config.yaml
n_layer: 19
d_model: 160
n_head: 5
n_kv_head: 1
head_dim: 32
d_mlp: 448
vocab_size: 512
activation: "swiglu"
norm: "rmsnorm"
norm_place: "pre"
norm_eps: 1e-05
positions: "rope"
rope_base: 10000.0
rope_fraction: 1.0
qk_norm: false
attn_scale: 0.177
bias: "none"
tie_embeddings: false
parallel_block: false
extras: ["capped logits"]
init: "trunc"
init_std_qkv: 0.0215
init_std_o: 0.0
init_std_up: 0.0215
init_std_down: 0.0
optimizer: "adamw"
lr: 0.00272
beta1: 0.95
beta2: 0.99
weight_decay: 0.025
lr_head: 0.00887
grad_clip: 2.0
warmup_steps: 596
schedule: "wsd"
decay_fraction: 0.841
decay_shape: "pow"
final_lr_fraction: 0.05
batch_tokens: 32768
seq_len: 1024
doc_mask: true
train_tokens: 292000000
steps: 8912
dataset: "wikipedia_en"
Each number is 128 + 32 x the weight over the matrix's rms, rounded and kept within 0 to 255. Layers, rows and columns count from 0.

# layer 7 MLP up, 448x160, rms 0.117, rows 99-112, columns 0-79
[[177 113 164 157 102 144 106 151 125 144 131 165 143 116 143 201 142  97 107 170 119 112  42 137 166  91 144 114 136  96 103 104  92 184 163  99  89 144 126 138  94 114 194  89 137 125 148 143 174 153  56  91 193  88 124  96 143 136 109 141 141 111  80 144 135 121  87 105 111 186 148 123 103 120 135 138  78 157 198  80]
 [128 140 126  71 127 187 113 120 127 181 106 128 149 153 182 183  68 109 143  94 130 161 131 122 123 183 130 111 138 162  92 108 103 109  89  71 178 160 117 147 157 136 149 167 157  75 158 155 180 141 156 136 168  70  99 141 139 100 146 169  91 148 195  83 127  69 125 105 116 127 140 132 105 144 162 168  84 120 124 152]
 [192 142 127 166 114 118  74  88  90 131 149 126  26 132 198  95  89 123 156 135 149 167 168 179 120 178 128 141 139 146 100 103  88 101 154  98 132 173  80  96 195 184  96  54 109 165  94 121  79 134 108 160 126 137 136 149 164 129 154 134 148  87 127 123 152  95 146 145 127 122 128 138  76 116 182 136 152 124  74  99]
 [137 152 144 153 110 117 102  81 106 140 163 155 132 179  79 118 111 175 173 126 119 107 112 136 130 146  97 127 169 105 171 140 167 106 125 115 143 167 111 111 145 139 162 110 162 171 141  94 103 161 144 109 118  87 160 111 101 117 160 114 113 150 174 171 154 151 168  95 144 134 105 163 120 159 170  74 100 105 106 134]
 [139 138  94  57 114 145 139 161 167  78 201 157 123 106 131  71 146 117 135 162 110 207  80 108 125 169 141  53 148 120 127 125 155  83  61 159 121 144 141  88  92 124 140  83  90 170 114  85 145  85 172 172 111 216  71 156 124  91 133 138 105  60  83 184 140 147 106 137 155  64 188 107 128 157 147  65 114 100  86 105]
 [154 121 128 161 108 107 118 116 101 144 169 118 151 123 121 110 130 137 178 117 111 129 127 185  84 166  77  70 141 106 157 117 123 184 149 124 110 144  69 110 111 148  67 170 169 150 135 196 158 110 125 135 134 145 182  69 128 189 119  88 184 137 110 174 168 150 136  75 164 111  81 167 153 115  83 159 113 104 137 149]
 [ 98 147 103 150 122 103  96 200 149 106  96 128 102 140  97 197 136  44  93 155 114 103 114 137 145 130 187  98 126 135 131 123  93 140 165 109 169 141 114 180  54 172 156  46 125  83 138 102 123 145 122 151  33 137 131 176 123 127 148 153 110 151  64 148  85  93 126 131 138 113 120  97 131 154 163  89 139 152 147  78]
 [144 146 113 134  99 159 192  89 179  94 173 109 136 119  94 143  81 102 165 116 111  65 120  77 112 122 173 132  90 182 110 167 154 155 118 134 174 120  49 109 169 146 113 100 124 147 110 143 124 111 163 122 126 122 139 102 172  91 101 118 225 133 180 115 131 166 162 108 140 143 121 181  87 124 139 111  89 119 109  79]
 [ 90 163 148 138 124 116  86 183 158 141 191 139 143 112  92 103 196  80 123 133 106 103 146 108 145 113 115  93 167 117 156 173  54 135 126  77 165 129  84 130 142 160 161  51 111 185 116 129 106 112 124 100 133 135 142  96 194 127 113 100  90 116 119  29 129 148 145 146 161  53  66 126 148 156 136 149 189 102 101  73]
 [165 117 114 117 102  94 120 135 125 113 147 180  78 141 140 123 143 152  74  87 148 155 145 144  71 110 114  51  57 127 122 103 145 113 132 158 114 176  82 132 156 156 155 166 153 121 101  51 116 109 191 121 101 121 183 141  68 136 196 144 155  93 161 102  98 113  61 130 140 111 120 204  52 137 134  97 121 161 182 126]
 [113 151 127 103  97 118  50 134 147  84 104 101  99  99 166 130 144  87 127 147  95 102 143 137 110 124 108 161 102 100 167 128 117  93 218 112 134 136 113 204  76 126 167  61 122 149 148  22 180 113 140  87 153 211 134 109 130 122  73 150  88  88 154 157 180 112 128 146 135 187 123 139  96 151 137  94 124 125 149 148]
 [147 149 137 106  48 144 169 125 137 122 127 118  96 172 119  72 136 115 142 136  80 147 109 143 174 118 112 169 125  82 128 126 153  95 181  72  44 116 142 181 113 140 149 102 106 115  90 125  96 135 128 143  83  82 100  80 164 132  89 174 140 128 115  99  65  86 141 158 135 152 153 161  88  90  44 154 141 121 107 107]
 [111 142 113  98 157 208 161  33 193 143  77  89  91 161  21 105 110  88 177  86 115 151 156  73 110  93  86 118 131 116  66 139 102 160 168 131  98 106 167 151 154 157 163 143 141 123 106 137 137  97 118 108 123 190 136  92  84  25 121 163 120 135 153  92  93 145 157  97 177 133 206 113 111 108 116 147 150 147 141 108]
 [ 86 102 131 135 152 126  96 116 153 114 169 180  77 118 150 207 101 134 115 129  75 172 153 134  77 126  92 143 132 112 146 159  51 156  89  95 175 104  92 159 121 118 154 131 131 158  85 133 168 138 192 133 180 139 138  86 121 137 121 129  67 176 102 109 186 147 143 150 168 126 176 108 147 155 109 206 128 138 118 164]]
# layer 7 MLP down (transposed), 448x160, rms 0.115, rows 99-111, columns 0-79
[[ 80  48 134 159 104 132 174  86  67 127 145 191 110 111  91 153 126 130 149 107 124 142 140 158 131 126 143  86 113 119 111 107  69 107 152 104 141 128 125 126  97  33 129 165 163 135 176 151  88 106 137 122 112 168 110 154 145 139 143 141 127 149  53 207 157  90 128 167 126  87 124 119 128 134  91 165  72  91  98  93]
 [ 97  74 128 119 143 217  94 146 138 241 138 113 150 123  83 140 130  98  84  93 139 177 109 139 149 134 120  79 113 132  79  79 145 109 110  95  79 164  86 198 155 116 139 136 138 101 129 174 154 140 153 151 157 100 153 189 141 113 143 134 139 194 179 148 124 144 123  98 100 123 179  74 174 154 115 116 119 141  91 115]
 [142 148 140 114 113 126 106 105 110 141 163 104 129  74 137 123  80 135 167 109 142 123 159 112  92 102 163  80  54 155 126 125 153 144  94  99 172 169 143 163 167 138 115 120 179 140  98 143  54 127  78 173 181 123 159 159  78 191  84 130 145  84 142 172 116 104 176 132 104 108  97 189 128  65  98 118 177 143  91 135]
 [138 139 102 163  85 131 109 169 154 161 163 109  91  89  68  66 119 119 133 140 181 131 162 148 139  95 120 130 108 114  88 146 148 135  76 104 135 134 113  88  97 162 178 160 150 129 110 122  99 117 140 126 123 162 125 172 105 109 106 129 118 121 102 122 126  94 133 102 126 127 138 149 112 137 101 155 141 116 161 156]
 [106  84 138 140 141 184 139 164 102 149 204 166 164  99 146 119 141  82  35 119 131 122 157 111 128 122 120 128 147 154  80 133 128 151  69 112  74 167 173 103 152 103  95 108 107 172  95 110 151 113  99 145  98 117 111 200 123 100 115 198  98 171 110 183 134 111 138 119  70 132 142 102 116 152 103 104 182  53 135 153]
 [133  98 148 152 207 155  90 122 140 122 122  81  91  97 146 177 115 141 116  87 150 137 134 134 101 152 135 148 136 185  81 176 131 119 147 146 154 131 139 143 161 114 175 113 138 136  70 129 111 149 140 174 107 125 133  73 139 124 204 129 125  75  96 107 187 126  97 157 113 104 146 113 154 169 187 127 180 134 146 136]
 [108 137  95 131 136 111 117 141 138  52 139 138 148 117 159 144  28 131 159 125 126 102 178 158 124 136 123 178 187 150  83 118 148 132 135 111 128 203 120  77 160 118 108 132  99 192 128 105 157 146 139 133 147 112 131 106 109 129 156 115  99  80 142  95 133 128  82 132 105 118 122  53 122 161 133 118 168 168  81  83]
 [110 160  73 161 110 143  92 142 136 120  66 157 138 149 118 101  61 137 142  54 191 114 192 130 102 124 151 125 136 163  90  90 117 135 102 137 182 134 119 152 167 122 109 139  99 148 122 132 167 108 131 123 167 151 114 180 148  60 137 114  71 102  98 120 135 103 174 118  78 115 148 116 105 129 190 116  94 210  98 104]
 [192 170 149 116  82 113 138 144 199 167 143 140  77 115 142 122 148 121 131  94 200 126 124 174 180 150 139 153 114 216  82 112  98 102 139  55 130 157 152 144  95 161  90  95  82 105 125 157 117 162 177 116 100 166  60 176 122  87  93 170 173  83 142  98 147 167 121  48 121 116 134 201  94  47  85 174 113 192 110 106]
 [194 102 114 128 144 141 189 105 123 153 165 130 136 117 181 140 125 155  97 154 205 161 137  72 167 115 145 107  85 118 159 171 109 136 111 112 123 111 156  81 146 125 173 132 146 134  95 150 163 131 114 114 173 135 158  79 143 128 100 163 162 132 120 142  85 151 184 118 195  54 172 106 180 149 194 159  89 130 105 177]
 [108 136 129 137 160 108 129 108 159  78 101 170 150  64 130  79 138 109 141 102 105 152 136 107 116 109  92  80 159 170  39  35 142 179 110 119 167 124 118 147 155 151  98  98  97  99 158  90 110 136 151  66 133 135 157 220 144 168 161 141 158 156 105 163 176 146 160 144  87 151 126 106 134 189  96 138 116 122 136 137]
 [124 106 163 129 103 137 152 112 107  98  94 112 138  86 109  47 127  90 175  92 169 151 130 126  66 155 144 124  93 129  97 170 132  88 120  56 127 160 139 126  97 170 132 166 135 157 107 114 145 115 112 204 102 142 136 160 161 111 138 176 101 100  89 126 155 169 167  66 138 126 192 105 107 133  98 120 173  89 105 125]
 [142 149 122 106 190 133 138 114 135 143  84 123 104 155 131 163 143 144 138 111  77 107 133  79 115 119 124 146 169  78  93 176 124 213 135 109  35  78 172 112 104 186 122 102  80 143  69 111  75 169 180  94 186 159 129  98 129 140 125 136 116 126 163 145 172 148 145  64 221  31 150 133 184 119  94 154 137 130 112 119]]
# layer 7 MLP gate, 448x160, rms 0.124, rows 100-112, columns 0-79
[[148  64 140 122  68 112 124 124 154 101 144 108 172  89 102 146  98 170 114 122 175 141 131  95 118  84 133  95 148 163 183 136 164 155 169 168 153 155 111 118 145  81 129 189  81 149  98 129 115  54  78 138  93 150 119 170 122 149 124 139 149 139 120 189 137 160 179 159 167 157 174 125 174  92  86 147 196  91 124  96]
 [168  96 141  55 122 139 128 136  87 129 184 142 187 120 182 100 129 102 122 107  88 139 116  80 163 200 190 122  89 118 121  87 121 154  73 117 109 161  96 123 132 134 105 138  91 114 129 156 149  60 177 154 173 129  80 101 209 137 156 125 115  85  72 147 136 126 110 108 153 138 125 153 137 111 127 176  85  97 132 117]
 [ 81 115 160 164 141 122 122 101 156 117 130 129 110 132 146 158 145 164 137  93 120 112 151 127 156 157  88 122 136 107 136 135 133 110 162 101 152 156  87 136  75 121 118 124 139  97 146 166 144 115 123  96  99 104  97 104 115 155 142 133 104 166 174 151 160 130 130 114 146 142 103 149  84  97 106 136  98 107 142 156]
 [154  93 102 151  94 138  70  84 144 111  48 141 110 173 143  84 149 167 163  70 120 169 118 158  89 115 134 127 163 101 171 117 132 175 150 121 124 136  75  68 155 148 164 139 162 132 167 108 100  58  61 102 110 166 138 109 150 124 152  96 162  86 140  94  85 129  83 119 166 142 111 121 160 120 100 189  51 134  90 144]
 [120 140 134 114 165 160 144 105 111  63  80 164 119  85 160 180 105 167 159 101 125  78 148  81 153 136 180 145 146 113  55 141 123 142 143 112 121 135 128 102 127 174 181 125  55 118  76  77 124 180 178 102  95  98  36 122 157 183 143 154 108 106  94  94 120  78 153 163  92  76 120 169  86 152 149 172 118 104 122 112]
 [122  82 180  88  93 201 144  87 152 163 128 167 132  94 136 167 197 135 174 126 158 143 157  75 149 152 112 146 118 124 100 109 164 171  93 102 164 123  89 113 154 119 122 126 195 125 105 135  74  80 141 111  78 119 112 149 154 141 171  99 136 154 124 117 178 105 137  55 176 189 113 150 104 114 129 144  76 101 136 111]
 [117  95 129 112 112 120 104 146 148 134 154 190 149 131 148 114  76 143 136 162 120  99  88  87 122 142 129 115 148 115  86 113 146 157  76 144 186 123 114 113 164 101 146 112 124  89 128 125 118 192 106  73 116 121 137 135 167  58 155 157 157 151 178 140 127  88 114 136 139 136 114 153 180 121 185 139 177 108 136 134]
 [ 84 129  79 123 154 180 137 150  98 110 128 107 248 100  30 124  92 148 112 120 102  75 187 124 123 145 165  96 109  84  72 102  96 135 144 121 102  99 145 164 151  72 128 126 135 100 134 150 126 174 163 146 136 115  67 134 129 122  32 161  75  83  85  92 125 142 182 133  85 133 118 184 138 141 143 151 114  62  83  89]
 [183  89 145 150 150 145 126 175  85  93 117 137 145 169 130 139 129 160  82 121 128 134  96  90  83  85  98 113  87 111 129 148 107 120 170 132 145 134 126 127 119 124 146 163  88 129 132 131 181 145 107 107  82 126 185 121 137 167 145 117 149 121  87 161 147 114 104 149 103 115 111 113 222 107  76 140 118 117 215 131]
 [128 104 130 140 146  79 123  98 109 161 156 164  96 136 129  70 131 143 148  79 168 115 122 113 179 136  98 138 179 163 141 121 125 122 175 106 132  95 167 107 144 136 115 128 176  65 121 163 110 147 126 142 121 122 136 149 112 169 190 120 145 196 150  89 131 107 188  96 191 148 148 108 155 116 102 148  83 107 121 116]
 [128 131  85 139 160  91 137  91  85 149 169  97  91 105  89 122 169 149 147  96 153 141 199 139 171 166 124 123 161 137 152 103 167 104 126  87 161  97 160  84 112 165 177 118 153 131  70  93  79 121 127 118 152 130 131 132 109 155  49  99 133 145 184 164  97 116  80 101 159 145 113 148 177 137 145 163  68 126  89 106]
 [106 119 119 114 129 174 156 143 141 163 171  98  92 123  82 150 122 150 128 107 169  79 207 137 170  69 119 151 102 177 110 139 131 154 131 147  98 156  65 156 134 165 127 105 124 124 108 164  62  93 123 127 128 144 148 110 149 126 119 163 165 160 156 120 110 116  69 133 151 145 124 142  34  83 169  76  76  74 107 149]
 [143 127 123 150 132  83 136 145  94 106 111 147 116 116 141 134  58  92 100 203 153 160 147 175 126 114 145 167 160 125 146 141 138 129 122  90 113 108  67 169 177 122 115  94  87 117 104 152 130  92  91 148 112 154 111 100 134 169 135 128  96 139 110  68  78 115 118 135 133 175 127  41  96 119 142 172 108  93 106 110]]